Weights of a small GPT-style language model, trained from scratch on English Wikipedia.
Architecture: RMSNorm before each block, rotary positions, no biases in attention or MLP, untied embeddings, normalized queries and keys.
Training: a variant of Adam for these matrices, 199M tokens, 12146 steps.
Each number is 200 + 30 x the weight over its row's rms, rounded and kept within 0 to 999. Layers, rows and columns count from 0. The size before them is the row's rms in percent of the matrix's.

# layer 4 attention key, 64x160, rms 0.157, rows 57-63, columns 120-159
138,209,217,232,166,224,203,234,244,151,232,240,197,173,197,175,218,220,161,175,163,187,224,259,178,246,200,206,171,194,215,162,225,263,211,213,218,209,281,203,224
118,248,195,179,156,193,190,144,148,204,170,214,209,202,171,187,180,151,219,225,237,226,228,109,222,187,188,142,164,216,209,171,183,197,230,159,158,198,155,204,163
111,192,232,213,222,200,223,213,216,194,143,190,214,203,222,186,187,220,238,210,228,194,236,223,169,213,204,208,195,126,198,217,250,240,179,249,171,202,238,177,213
084,199,220,232,194,206,206,173,204,220,185,143,209,188,215,199,210,175,225,209,195,183,192,150,165,199,199,198,196,136,152,226,189,198,208,237,190,211,293,217,243
099,131,176,202,207,238,136,186,189,221,242,205,190,208,186,129,223,127,175,165,215,226,121,231,214,248,190,157,204,175,224,211,196,207,149,157,204,219,256,221,212
109,218,200,240,123,189,200,156,226,210,238,226,232,148,160,195,195,163,183,208,198,180,229,176,192,189,175,209,173,218,170,149,184,198,246,186,244,165,219,217,204
105,241,173,248,189,210,203,225,184,157,253,203,180,213,170,268,235,222,202,192,194,189,202,201,187,209,166,216,250,177,138,186,185,206,193,188,189,222,230,216,170
# layer 4 attention query, 128x160, rms 0.162, rows 58-63,122-127, columns 120-159
116,254,203,177,155,226,203,165,192,242,216,197,197,203,203,171,209,201,161,221,180,231,162,234,249,195,202,177,214,169,197,222,155,216,197,193,198,203,196,182,204
098,141,212,163,238,215,202,231,212,208,216,223,262,270,202,155,204,226,208,213,180,177,213,193,205,249,213,189,194,208,196,191,140,217,163,199,203,204,213,201,174
107,175,206,202,307,191,281,231,212,221,217,193,228,201,183,245,178,233,254,166,146,136,175,197,187,199,261,206,173,222,217,236,154,212,206,189,219,170,232,197,210
100,208,252,203,199,220,179,245,165,174,249,137,206,176,172,213,183,233,256,211,218,183,173,228,195,195,209,207,188,156,242,218,201,233,260,201,223,277,233,231,217
141,225,162,201,259,209,250,168,195,259,251,238,201,220,188,233,187,215,182,191,154,247,158,225,193,185,215,240,221,220,140,170,157,200,247,182,236,182,187,175,172
107,196,183,247,176,197,187,191,183,160,214,244,232,191,175,246,208,176,200,209,220,210,159,201,138,175,193,161,195,223,191,197,222,215,155,181,188,200,226,187,181
079,164,245,197,160,230,220,263,242,270,221,189,229,230,179,189,234,200,227,210,255,175,198,222,194,253,229,259,193,157,187,219,169,241,206,217,250,193,189,209,176
073,194,220,205,187,193,192,175,135,228,218,165,208,178,176,213,227,220,194,216,180,186,180,241,172,182,147,260,159,235,161,202,184,177,208,205,181,214,181,247,243
082,145,196,137,239,184,197,208,191,263,242,217,188,200,178,237,250,227,249,212,167,200,176,215,161,136,185,199,208,243,192,214,209,181,169,205,160,202,200,218,247
100,180,197,175,225,245,161,227,212,213,239,221,184,210,225,217,174,233,195,231,253,211,240,209,219,250,205,215,213,190,233,183,170,192,217,199,234,201,182,184,119
106,206,218,194,219,199,285,155,210,231,188,184,179,225,161,175,266,175,220,187,246,176,178,196,202,176,226,201,154,229,143,220,179,212,212,177,214,143,180,164,200
090,179,182,187,208,176,229,177,187,209,196,226,244,196,173,209,249,204,234,172,225,176,196,199,161,198,184,211,103,248,161,191,205,196,189,193,269,176,167,206,240
# layer 4 attention value, 64x160, rms 0.124, rows 0-51, columns 120-159
101,190,202,185,228,196,172,200,192,206,129,234,254,219,273,238,229,150,201,161,171,220,195,229,248,221,139,153,239,164,245,219,173,254,222,223,228,178,207,244,173
089,235,254,196,214,208,210,175,190,177,221,206,207,237,179,223,191,188,146,230,227,201,183,225,227,191,123,207,179,167,204,195,201,149,180,154,183,177,208,293,137
093,253,162,178,182,195,192,205,216,212,232,237,164,197,184,207,228,224,222,264,246,173,210,263,219,193,245,223,183,182,204,235,213,217,231,174,221,207,182,194,209
079,189,244,228,242,169,184,199,159,235,197,248,178,182,216,206,185,191,248,216,223,214,205,242,187,239,175,175,213,206,207,162,150,225,205,193,207,188,223,249,225
105,194,205,245,240,244,137,162,197,162,202,189,237,222,221,192,163,187,200,227,184,193,128,216,165,199,166,176,221,215,144,169,186,156,191,232,211,175,196,175,243
097,190,222,133,177,213,201,186,179,185,178,226,239,237,232,244,259,160,215,242,144,180,178,188,221,200,191,246,216,201,202,204,222,227,185,170,200,166,205,242,146
116,147,239,181,218,168,195,181,199,229,176,198,171,167,253,196,228,242,206,255,197,220,218,223,215,233,202,113,203,198,231,164,195,237,263,175,226,149,198,257,169
103,177,164,134,179,232,194,152,169,172,209,171,159,245,168,170,203,211,198,220,194,163,242,174,204,201,240,247,161,203,206,195,187,204,228,214,202,171,211,206,160
099,241,143,240,147,130,195,205,245,188,231,130,172,164,155,234,204,177,215,206,216,209,251,185,160,243,189,229,218,202,237,207,263,197,249,169,175,195,221,167,238
094,209,182,192,225,212,173,238,243,195,230,183,155,182,183,210,212,230,181,189,185,164,202,191,195,211,260,178,151,225,224,219,226,230,195,198,208,253,168,199,202
119,249,186,200,204,170,244,177,130,213,194,210,223,224,222,211,168,160,222,156,215,186,207,193,186,194,205,258,199,153,196,259,161,212,204,233,174,198,194,244,178
104,214,218,174,198,308,260,182,212,222,181,215,201,218,150,168,218,214,174,243,209,183,149,197,200,230,219,221,162,214,185,189,270,157,201,151,194,140,221,224,249
097,186,231,197,182,178,196,234,172,241,197,192,245,164,191,206,186,240,197,236,215,177,214,232,177,164,197,228,170,250,166,216,192,158,191,201,249,239,194,222,189
103,219,196,149,178,233,137,250,183,223,191,210,183,216,241,165,193,201,146,201,170,205,206,200,230,176,243,264,206,227,220,224,167,219,185,236,201,168,183,190,218
097,194,208,170,194,238,168,122,201,263,230,152,222,212,182,173,218,136,174,193,230,214,175,207,177,219,182,198,196,190,235,123,210,221,179,191,181,187,210,179,244
096,205,157,210,224,170,243,232,241,149,216,142,132,130,151,221,197,220,191,139,198,182,283,181,200,204,216,235,193,206,219,177,223,168,202,177,174,180,237,191,229
092,200,203,202,196,169,194,169,221,191,158,109,140,206,156,171,225,216,191,193,232,237,195,168,228,233,215,223,148,178,229,140,169,215,251,157,172,172,201,143,185
111,178,163,165,214,183,193,214,184,194,124,239,173,199,227,195,224,172,179,201,231,219,200,212,226,217,244,167,211,188,231,186,190,214,213,235,158,173,185,178,227
103,190,220,242,222,184,184,234,231,173,217,201,104,135,222,212,159,262,224,150,243,204,257,219,262,189,206,244,216,197,158,175,204,130,205,191,149,231,227,213,155
098,181,204,182,217,187,220,205,234,203,214,197,190,125,208,215,233,249,207,241,216,219,203,235,186,145,179,158,209,238,182,208,244,190,161,192,242,145,230,266,204
089,242,186,193,164,184,163,181,197,149,167,213,242,247,179,196,180,167,189,163,228,200,186,182,173,228,223,232,244,177,226,241,186,176,258,230,202,216,188,137,193
088,144,177,208,226,143,245,176,202,201,218,196,180,148,201,239,206,179,149,186,178,159,214,226,195,245,209,131,187,246,222,158,185,167,211,217,235,174,200,212,209
113,198,230,162,236,242,223,151,182,244,226,167,196,185,184,239,192,168,191,205,219,183,221,221,212,227,193,197,159,222,164,212,170,158,167,182,224,217,215,221,142
086,164,224,210,213,189,170,221,279,190,206,188,215,147,198,247,177,226,182,169,229,214,186,201,184,201,204,176,195,246,260,181,206,205,210,223,181,216,178,253,220
110,198,172,133,166,212,227,203,199,234,167,203,220,221,202,171,196,170,214,255,174,221,210,192,153,244,234,219,207,213,203,226,209,227,194,211,253,216,174,190,223
103,169,236,168,215,196,183,214,172,207,186,165,175,177,191,212,179,204,248,201,170,217,176,201,223,195,217,114,234,245,185,213,200,177,190,200,212,187,200,204,167
091,212,180,166,179,222,168,205,168,162,187,213,228,180,248,154,209,198,175,170,170,183,191,151,250,163,270,230,227,191,210,205,200,191,220,233,154,199,184,161,185
101,256,211,252,234,193,200,238,229,152,195,192,226,209,111,194,192,165,236,216,191,201,165,193,193,201,195,204,200,204,142,198,216,190,211,217,227,234,240,141,190
107,213,210,165,178,178,215,232,190,226,224,212,180,184,141,210,236,246,211,213,197,210,201,167,190,194,263,209,161,224,233,234,222,240,190,206,179,255,192,197,200
093,200,163,216,225,211,245,187,227,204,161,190,181,188,243,165,177,177,134,222,141,197,235,207,243,223,143,191,188,244,224,121,240,186,184,216,171,152,237,225,222
101,220,200,228,153,137,200,198,200,167,157,176,244,246,199,256,206,221,182,181,178,244,179,169,149,185,190,187,235,234,202,215,199,200,268,201,265,185,169,168,179
104,224,155,191,182,163,177,204,161,221,199,186,198,197,163,172,140,168,248,237,215,210,250,207,233,190,164,205,208,119,184,178,199,244,198,173,188,200,197,146,202
110,174,185,220,158,194,165,210,148,175,185,175,212,155,181,229,159,211,173,123,167,150,258,201,202,182,190,194,228,208,192,172,187,180,194,189,228,170,193,223,134
100,193,185,148,188,198,193,198,160,266,220,224,225,201,231,174,193,156,198,207,233,225,226,205,199,165,233,190,215,239,187,216,151,222,164,247,242,228,203,194,235
099,162,193,165,165,201,222,226,177,185,197,241,224,142,239,224,182,224,226,132,175,151,217,196,210,198,218,224,245,205,211,184,229,163,183,230,187,202,206,191,183
100,226,232,189,152,222,191,157,219,190,200,234,208,218,137,216,200,190,169,202,194,173,192,206,201,199,220,198,230,188,176,178,129,219,197,227,189,258,215,222,175
102,181,210,201,206,191,258,165,235,142,219,165,242,162,183,229,220,214,184,236,166,226,159,199,166,203,167,188,208,233,210,265,201,177,151,233,203,184,221,239,212
097,210,257,212,242,150,219,204,173,219,199,211,189,185,195,225,170,221,219,228,224,219,176,223,225,224,188,118,179,191,169,181,162,127,174,177,203,226,198,218,191
100,231,151,225,196,257,185,221,250,207,191,203,201,247,205,182,224,152,169,199,183,205,182,193,209,229,269,237,217,209,201,229,212,204,189,208,166,217,204,193,235
096,230,185,168,152,143,167,218,202,180,207,212,204,184,220,164,270,239,152,192,198,242,226,212,242,185,191,145,177,199,256,219,185,252,215,206,234,177,184,226,218
099,217,170,157,193,185,218,156,179,186,225,163,108,232,189,213,229,277,193,199,236,189,233,228,200,192,213,210,147,167,220,213,178,209,276,135,226,156,174,217,157
115,214,198,194,201,126,215,189,237,180,184,195,207,232,211,218,240,201,168,211,203,180,223,206,187,226,186,196,140,163,242,240,205,216,261,181,247,251,187,217,234
107,204,181,210,176,185,196,156,213,173,229,223,174,214,196,240,214,201,217,184,269,213,236,218,235,200,173,224,160,189,210,239,199,207,227,160,201,276,184,134,183
112,171,158,191,159,196,267,179,191,192,189,173,209,201,261,179,243,218,191,208,155,243,209,190,205,217,224,205,218,199,247,260,202,249,198,208,199,181,220,168,203
099,232,230,209,181,211,191,148,153,227,248,151,186,194,169,203,195,144,141,216,227,154,202,191,182,175,171,207,143,153,225,122,197,187,230,98,167,157,208,227,190
089,232,187,193,211,193,151,226,196,188,205,221,234,249,151,193,166,186,186,223,130,223,215,177,219,207,199,196,205,237,191,248,234,208,188,240,186,238,204,181,188
088,243,166,214,237,147,233,222,232,186,222,244,154,205,168,194,157,199,221,170,241,208,229,190,207,238,245,195,204,214,258,269,200,179,213,235,129,221,203,174,250
101,125,224,256,228,207,247,191,232,151,232,203,196,187,170,214,223,207,191,207,174,202,185,165,155,192,133,180,160,226,154,190,189,190,170,203,178,189,212,239,211
096,201,217,194,262,192,235,217,219,251,229,183,170,150,192,226,185,166,233,227,213,209,206,193,188,214,212,152,237,203,197,148,271,214,193,197,203,163,218,233,227
099,218,202,173,129,197,192,176,184,167,204,170,215,241,204,225,233,190,175,163,189,221,208,154,175,204,244,199,204,217,231,204,187,217,248,170,274,149,165,177,189
113,189,208,228,189,170,173,248,160,181,227,209,170,168,162,175,178,225,208,150,195,157,198,146,222,229,270,234,205,193,197,221,196,196,231,210,170,202,210,164,150
102,228,184,176,193,196,172,205,191,205,209,237,196,139,195,183,218,195,227,218,179,171,235,251,190,198,203,179,207,201,237,232,219,226,176,216,228,232,215,270,245
# layer 4 attention output (transposed), 128x160, rms 0.13, rows 0-50,64-114, columns 120-159
099,216,205,218,178,229,237,188,206,206,175,201,200,245,216,210,229,198,219,291,241,250,195,193,258,193,154,226,196,144,208,179,250,199,157,191,212,214,193,188,187
097,217,203,221,158,181,247,225,242,175,216,222,167,213,244,152,249,190,204,244,221,175,162,188,260,226,177,188,165,189,219,185,213,221,212,205,199,280,203,155,162
100,163,195,242,235,242,216,209,220,181,209,184,150,211,216,188,191,228,164,167,176,168,205,199,164,185,207,229,234,226,193,213,199,187,219,240,155,199,230,190,183
092,171,213,268,170,158,265,231,230,186,218,208,158,221,203,206,186,193,166,203,184,207,182,198,214,223,212,229,240,178,232,183,226,200,223,211,193,198,170,179,166
115,187,188,201,176,172,240,206,194,227,211,205,220,212,194,189,293,189,234,170,228,126,96,244,215,242,199,237,200,193,230,147,231,253,209,249,196,171,146,170,202
098,198,184,234,183,222,172,163,190,186,183,233,189,176,236,211,214,201,190,222,257,274,182,196,182,188,212,158,254,164,198,160,191,188,157,186,234,176,197,208,163
116,218,204,209,205,193,203,210,211,226,220,227,149,185,183,179,117,238,128,189,191,263,256,199,193,194,231,192,257,172,230,170,222,159,200,190,223,199,187,174,209
105,248,200,192,259,164,224,201,193,205,143,175,193,188,227,158,251,213,200,235,193,185,226,168,197,200,188,162,190,237,194,162,188,171,145,174,206,212,239,224,195
101,170,186,159,224,218,133,201,179,193,193,181,242,177,118,233,204,183,196,185,142,176,214,160,194,211,218,179,192,180,169,233,154,217,215,219,192,221,207,240,245
092,190,203,167,246,190,224,186,189,194,168,188,219,214,170,194,204,229,198,191,201,195,218,161,165,157,179,217,175,249,174,185,178,201,160,241,175,231,260,166,221
116,197,214,166,183,237,249,203,231,196,172,189,190,190,220,188,256,194,213,284,194,205,213,167,205,185,167,174,161,234,180,247,232,205,147,177,212,244,192,200,228
110,250,199,188,187,172,193,200,208,221,204,229,192,164,237,185,242,170,209,134,207,133,199,210,149,201,207,185,179,200,187,147,196,206,200,252,156,223,184,220,163
109,176,180,209,198,215,192,192,218,221,232,222,177,198,196,218,89,248,179,164,189,183,200,226,172,223,208,194,223,191,219,227,223,184,235,162,189,210,203,217,176
097,210,235,235,197,215,213,229,200,219,178,216,167,216,203,203,201,192,203,207,213,221,225,187,196,226,186,164,204,217,164,216,218,190,141,173,187,199,157,190,242
109,234,201,194,209,183,216,250,184,188,222,202,261,147,210,143,284,204,249,256,182,194,207,190,226,195,185,168,168,217,211,187,198,203,209,212,191,195,190,188,207
104,219,208,197,212,215,161,171,189,191,204,176,237,196,146,195,170,236,195,181,181,190,241,131,188,187,245,194,209,211,175,248,170,170,210,189,198,230,252,233,193
104,233,246,150,187,181,166,218,194,164,187,215,226,217,179,165,124,177,180,213,179,218,247,172,177,180,178,169,219,212,184,221,177,205,174,149,200,255,206,203,267
125,200,236,263,168,223,212,291,215,168,226,192,152,223,260,193,224,137,227,216,182,248,238,219,221,214,187,217,194,222,206,193,193,193,250,169,204,164,197,197,222
110,180,214,196,192,166,176,215,172,212,238,185,166,215,225,182,117,202,165,185,178,190,210,175,194,190,244,210,222,212,222,236,171,181,196,174,237,258,197,207,209
100,193,196,214,201,202,156,190,212,214,222,214,191,153,177,206,136,211,124,153,183,181,205,209,168,222,247,212,257,174,191,175,188,196,201,225,209,171,150,228,198
103,188,224,206,185,190,191,211,199,167,212,222,241,221,215,244,216,160,261,257,209,200,149,201,204,181,175,211,162,255,173,210,207,232,269,178,156,199,165,217,237
096,190,205,229,206,208,200,213,203,195,232,201,226,208,163,173,215,232,216,185,211,219,180,192,155,182,241,179,208,211,212,162,229,209,233,167,218,178,215,215,192
122,204,193,170,235,155,206,184,184,230,178,192,223,217,221,171,200,244,208,192,189,174,206,194,201,211,204,168,187,194,208,149,223,194,177,199,192,288,195,191,214
098,203,226,200,227,248,212,221,187,154,199,181,192,202,154,156,196,241,242,199,215,286,192,219,147,191,202,201,176,207,174,212,168,201,250,203,189,197,252,176,191
115,171,196,180,210,233,208,191,211,243,201,196,169,160,183,210,228,229,215,180,181,132,247,208,171,210,202,200,191,198,196,185,239,164,206,203,185,163,246,220,208
112,181,232,204,233,185,213,199,197,202,209,162,208,220,200,188,162,247,192,175,253,196,170,236,189,263,226,199,245,156,191,181,227,214,234,180,161,274,211,212,230
100,219,219,189,173,212,153,220,165,201,209,238,220,201,226,234,184,131,188,239,219,230,209,247,214,208,196,175,209,217,175,230,207,191,189,152,203,202,160,218,223
108,161,224,194,180,186,188,162,220,211,191,193,215,216,185,258,226,165,164,187,207,134,162,198,228,233,216,252,193,167,170,218,208,218,205,182,201,228,195,210,193
094,224,181,186,247,201,184,177,193,169,160,178,186,188,216,186,144,216,188,172,157,252,269,213,179,179,217,177,172,200,199,235,136,167,224,191,182,207,246,175,185
098,220,148,238,195,205,229,215,213,188,208,209,207,226,181,118,176,269,176,191,170,185,232,141,231,178,220,193,166,165,217,196,194,189,179,203,281,192,177,167,108
118,177,217,177,199,260,180,193,225,176,166,214,196,202,151,235,181,214,234,210,202,239,179,225,149,182,197,184,193,204,167,213,222,226,262,158,192,174,212,226,241
104,187,190,213,192,203,162,194,205,244,204,193,231,222,229,202,193,188,149,195,140,163,240,219,255,254,200,221,228,182,236,228,169,187,171,202,192,193,212,243,207
110,204,181,211,237,220,179,183,204,211,160,183,232,181,179,218,161,245,192,256,183,244,227,178,135,199,236,186,177,193,159,218,203,192,221,124,230,189,241,287,195
108,193,216,226,222,202,236,249,238,185,256,225,155,162,190,213,195,243,204,226,147,184,223,207,241,190,159,161,188,232,208,222,248,191,187,227,195,216,188,188,192
099,209,140,232,184,194,161,173,190,210,228,225,215,182,228,226,175,207,213,180,185,274,170,222,146,200,241,188,200,237,212,205,173,183,222,170,224,155,207,251,123
106,218,174,167,169,173,176,185,181,186,193,176,197,221,218,197,216,197,190,191,237,206,229,170,194,163,242,213,212,196,221,185,187,184,239,190,219,230,222,187,195
105,165,210,168,205,206,167,156,177,212,202,189,240,159,172,205,198,204,188,163,240,213,212,225,175,152,247,215,212,162,185,202,175,198,257,185,232,141,168,210,181
104,188,211,178,179,187,235,231,228,186,238,231,148,186,224,200,148,211,177,161,196,148,183,254,206,236,204,169,186,179,216,188,245,190,211,188,206,274,173,192,189
100,217,220,207,194,202,272,258,207,153,233,203,175,181,193,178,257,199,214,230,215,160,238,146,207,162,176,190,150,212,183,239,192,206,196,200,233,213,249,210,171
110,217,222,194,214,223,197,216,222,184,197,253,147,184,169,225,136,186,162,247,186,256,233,197,236,140,174,182,194,212,179,245,211,184,144,209,208,208,160,154,215
108,183,194,228,230,218,208,226,223,190,164,202,187,237,211,153,180,195,191,182,155,216,244,189,138,189,180,231,249,258,208,213,214,196,236,185,143,169,235,195,252
117,210,189,182,180,278,216,219,229,198,193,243,165,201,167,226,178,168,240,232,181,218,228,193,219,160,140,201,149,254,200,223,213,142,212,220,189,193,233,186,169
113,177,173,200,235,186,216,209,200,150,229,175,211,256,218,195,196,189,216,214,159,194,191,199,231,160,153,240,197,247,241,234,170,257,242,218,159,219,209,154,232
118,172,153,187,204,190,164,173,215,221,197,189,245,182,190,206,182,197,155,211,173,229,269,147,175,141,200,194,251,197,226,233,192,199,163,174,241,133,211,243,222
096,226,172,199,181,209,156,212,221,200,182,209,232,176,170,172,266,162,197,226,214,192,187,163,206,212,209,186,203,200,180,204,214,216,190,261,163,215,210,178,184
103,211,183,208,205,166,192,194,180,192,190,179,260,210,212,209,216,209,246,185,203,160,186,190,285,226,191,185,139,177,228,166,162,229,208,238,178,228,203,178,206
096,221,255,200,216,212,243,225,177,170,207,156,208,259,190,169,229,199,237,188,194,177,201,184,240,182,188,221,147,247,180,221,167,202,258,237,150,252,209,169,213
105,230,204,152,210,192,205,188,198,188,175,211,149,177,167,222,246,172,185,155,256,231,191,221,171,192,182,167,209,192,181,170,213,186,179,199,256,183,207,169,184
101,215,196,231,182,179,172,183,193,232,242,212,232,197,180,182,228,234,204,128,182,178,188,184,220,246,250,202,240,196,214,137,182,197,192,280,194,186,192,170,178
114,209,207,193,213,240,177,203,220,171,181,225,214,162,169,241,220,187,235,228,187,265,190,201,130,174,198,142,210,239,146,213,234,221,216,174,183,175,210,228,238
107,226,188,230,179,173,158,196,193,187,188,185,216,216,241,227,223,146,192,139,159,217,204,204,174,265,237,191,186,214,194,204,182,208,210,156,181,210,216,212,208
098,179,187,188,196,189,201,267,216,157,240,227,155,226,207,179,171,266,158,253,180,194,189,217,204,182,154,223,233,201,173,201,166,242,219,185,209,215,177,180,163
094,232,164,208,191,183,191,241,188,196,215,193,239,228,215,194,207,232,197,236,246,180,207,195,179,212,256,204,169,260,211,232,203,223,160,168,202,227,191,248,150
089,200,176,190,217,195,237,136,163,251,176,192,137,256,230,211,200,198,202,172,210,191,231,210,149,197,224,220,194,226,194,194,220,108,177,152,221,205,220,260,210
071,228,207,202,199,178,179,253,215,156,197,163,259,189,170,232,199,235,195,259,194,200,238,203,198,148,220,218,180,158,147,177,203,247,229,199,215,191,170,188,137
078,225,229,204,234,200,195,260,233,215,206,207,211,191,195,183,216,240,201,200,207,164,185,167,209,224,205,196,172,192,180,240,225,255,222,215,190,167,157,237,206
096,173,165,175,214,191,208,189,185,184,245,195,150,210,271,231,179,180,188,198,198,227,195,228,139,203,265,186,255,240,200,165,188,135,173,145,237,242,212,214,190
093,224,181,173,191,184,193,185,197,172,204,214,176,260,148,166,186,274,158,218,167,186,190,212,140,165,140,220,260,201,214,193,226,222,173,207,227,234,219,183,200
096,220,202,202,261,231,204,191,166,272,170,210,219,168,283,197,236,171,218,247,189,140,225,180,148,168,212,180,205,237,158,242,163,137,250,177,202,264,199,228,221
100,184,204,152,225,234,182,243,189,177,219,244,182,249,162,242,189,203,196,174,171,252,186,187,160,183,189,189,202,191,185,205,159,201,145,205,199,239,205,144,165
096,238,197,191,181,217,228,126,173,276,146,216,173,195,236,214,174,156,232,151,172,169,231,214,224,174,170,196,181,174,191,177,208,141,235,229,166,171,216,166,217
096,127,219,145,213,219,184,277,221,156,212,181,216,186,219,193,188,170,163,240,200,175,243,172,232,186,229,175,255,235,176,175,164,225,214,147,196,210,198,183,219
094,241,193,189,128,241,168,212,219,161,241,149,212,210,145,217,172,170,169,195,205,250,193,229,185,207,210,190,173,202,180,247,212,200,175,201,185,193,170,156,152
090,220,194,254,223,226,242,159,232,202,149,180,202,206,197,162,221,176,209,230,253,196,158,188,208,158,205,230,182,182,225,187,205,139,201,216,160,156,204,191,193
102,183,235,263,208,275,219,171,197,241,191,153,211,179,153,216,220,164,208,123,189,175,223,229,226,211,141,205,190,158,164,243,205,175,246,199,150,155,198,204,234
082,240,204,211,229,145,215,239,247,183,210,229,226,186,199,221,195,253,211,195,174,198,230,197,202,221,215,216,147,213,203,237,232,246,184,236,238,213,187,187,156
096,220,213,194,194,259,191,220,161,223,181,207,259,193,180,145,211,181,257,247,203,208,168,191,209,176,143,150,205,220,222,188,165,238,252,279,171,201,191,186,218
097,227,192,190,234,235,192,214,140,193,196,241,240,263,167,198,179,154,183,172,161,212,208,170,119,215,174,211,210,240,204,196,216,206,141,190,215,263,172,190,172
086,213,205,247,184,184,226,159,227,202,225,160,211,203,222,212,187,214,172,235,197,188,193,227,177,226,227,245,193,198,196,202,221,187,226,154,241,212,133,197,180
094,186,184,201,167,204,204,210,138,196,163,197,211,221,190,129,195,189,212,285,192,225,170,150,214,192,162,155,249,255,247,185,184,249,229,219,219,216,191,236,212
094,223,195,164,213,206,213,238,190,240,187,172,168,207,174,185,216,268,203,166,223,188,197,216,191,215,180,197,170,171,220,250,214,223,177,202,181,162,210,242,192
082,195,193,185,220,217,187,225,172,133,216,197,197,242,186,192,192,209,181,234,218,242,163,178,119,214,222,227,239,233,229,175,178,193,153,112,184,191,225,190,186
086,196,212,160,222,189,191,205,158,204,179,199,215,215,284,162,236,174,232,241,209,204,184,154,142,171,227,187,209,259,231,143,200,198,172,205,217,229,158,199,191
096,206,222,168,239,183,243,251,186,196,228,201,176,191,269,146,220,279,209,238,204,212,260,203,205,173,198,189,233,221,200,215,251,211,184,165,230,205,204,245,161
080,150,187,201,219,172,217,224,189,188,144,216,197,228,183,177,208,183,247,196,165,218,208,237,156,216,192,207,210,186,211,189,239,227,150,225,168,168,241,196,157
100,215,236,214,210,219,207,146,290,202,233,177,170,132,192,227,175,235,207,159,206,192,220,239,196,207,235,218,229,151,192,213,242,177,223,187,193,169,201,197,221
086,202,189,252,183,215,161,194,179,158,193,213,268,208,212,173,170,182,219,189,175,211,177,191,213,184,179,221,164,203,208,183,180,193,244,248,217,187,236,136,262
088,140,224,232,159,222,189,157,165,192,178,187,214,182,169,205,217,121,188,228,227,216,150,193,240,206,144,172,213,212,200,198,137,157,218,218,218,212,216,173,249
084,210,207,197,180,268,226,137,211,175,228,207,182,191,249,222,152,175,197,174,216,233,207,236,209,220,182,237,212,193,219,166,206,161,158,159,240,203,148,182,195
110,156,219,216,228,188,234,129,231,235,207,198,217,156,227,234,209,177,225,147,215,190,249,256,231,206,232,204,183,149,188,224,236,142,173,200,199,157,245,212,180
096,221,228,213,184,216,212,225,181,222,186,177,213,128,202,178,223,174,252,232,225,178,204,182,251,174,135,167,185,233,224,225,182,228,219,290,185,207,186,210,206
094,197,182,201,242,215,190,219,225,162,225,242,184,245,174,204,185,234,190,179,182,203,169,196,91,219,241,251,202,200,224,173,200,211,165,141,170,198,219,202,205
098,201,196,184,210,217,173,157,228,197,216,220,186,233,188,232,243,198,196,177,179,219,220,232,176,194,174,188,256,190,208,216,162,176,179,165,234,252,174,202,216
109,206,178,223,205,232,208,211,196,185,140,205,206,191,214,150,223,197,223,270,197,203,161,171,180,179,195,208,174,212,239,159,154,223,260,221,177,204,213,216,224
094,181,247,206,182,188,208,187,231,217,193,180,153,117,170,222,222,221,196,174,170,169,251,211,256,177,171,193,198,149,179,230,232,184,226,194,224,190,203,210,202
110,161,194,225,176,190,197,187,212,183,178,185,204,160,225,166,228,141,213,277,213,203,148,184,247,186,196,174,194,216,230,157,151,203,265,249,193,186,203,202,220
096,182,205,195,240,206,180,198,197,192,233,201,160,203,231,170,222,275,200,204,218,217,260,226,197,194,224,218,189,148,231,213,227,164,190,116,233,176,278,238,213
099,184,198,158,195,191,202,243,210,220,248,200,209,192,218,212,214,250,220,177,251,232,242,225,204,225,244,182,211,194,188,234,240,209,147,178,229,182,226,220,193
087,192,168,199,204,171,192,195,193,166,188,205,202,233,197,188,202,205,158,214,171,207,241,149,222,218,231,201,237,216,195,172,243,211,175,190,266,254,187,204,182
097,242,239,181,100,245,178,214,222,191,241,216,162,142,190,218,174,213,184,183,203,203,232,258,251,206,141,193,168,181,209,221,196,218,230,203,196,183,191,181,192
094,183,202,222,199,209,217,149,200,238,163,217,181,214,136,264,179,162,184,145,156,161,211,182,200,207,179,190,191,216,166,239,242,191,179,210,210,241,175,216,176
106,239,177,198,238,220,202,187,156,244,175,212,210,278,211,197,215,190,197,187,194,193,201,184,101,215,210,229,218,251,209,217,225,181,168,165,205,216,191,230,206
102,255,197,183,212,175,203,196,212,194,194,224,194,207,158,195,177,254,137,221,207,214,174,209,176,214,210,226,238,195,139,195,247,216,159,213,183,215,201,211,112
102,223,187,194,196,176,224,163,159,247,182,214,180,259,224,207,206,186,212,205,204,200,199,170,156,219,229,205,213,266,207,213,237,162,150,148,238,236,171,252,170
097,193,223,143,153,210,188,229,224,201,254,187,186,180,227,242,203,163,190,139,231,180,235,188,217,227,208,199,222,206,181,196,207,213,167,187,203,219,184,185,221
106,231,184,207,212,202,165,196,170,193,179,200,277,240,195,201,193,182,223,202,214,187,164,169,156,195,258,197,103,232,208,188,174,191,165,229,194,239,193,172,194
088,188,237,195,187,241,198,193,245,214,247,199,160,137,184,260,206,179,185,150,220,213,234,230,253,203,152,172,229,160,172,258,205,157,199,184,183,177,232,190,187
091,156,260,182,174,219,175,203,200,189,245,193,245,157,185,239,213,170,213,201,205,227,248,217,241,201,148,143,197,203,151,221,176,212,221,215,208,178,194,180,194
090,176,213,190,207,205,199,186,192,248,183,178,248,152,209,228,248,245,219,214,167,204,217,185,255,211,223,179,160,178,169,208,209,206,241,201,197,233,202,226,222
092,180,235,152,203,181,169,234,218,195,259,195,184,163,210,187,175,251,187,155,170,212,195,261,245,208,158,180,231,160,199,206,197,241,171,241,212,165,207,158,184
091,193,162,192,249,199,217,182,168,193,193,210,192,241,179,221,198,139,195,163,154,191,185,186,93,230,251,222,225,244,202,186,235,172,165,128,195,237,219,217,198
111,160,214,197,189,245,193,154,165,212,188,182,204,221,231,197,229,94,177,226,195,205,179,211,207,200,155,204,220,187,204,178,159,127,216,173,206,237,193,172,196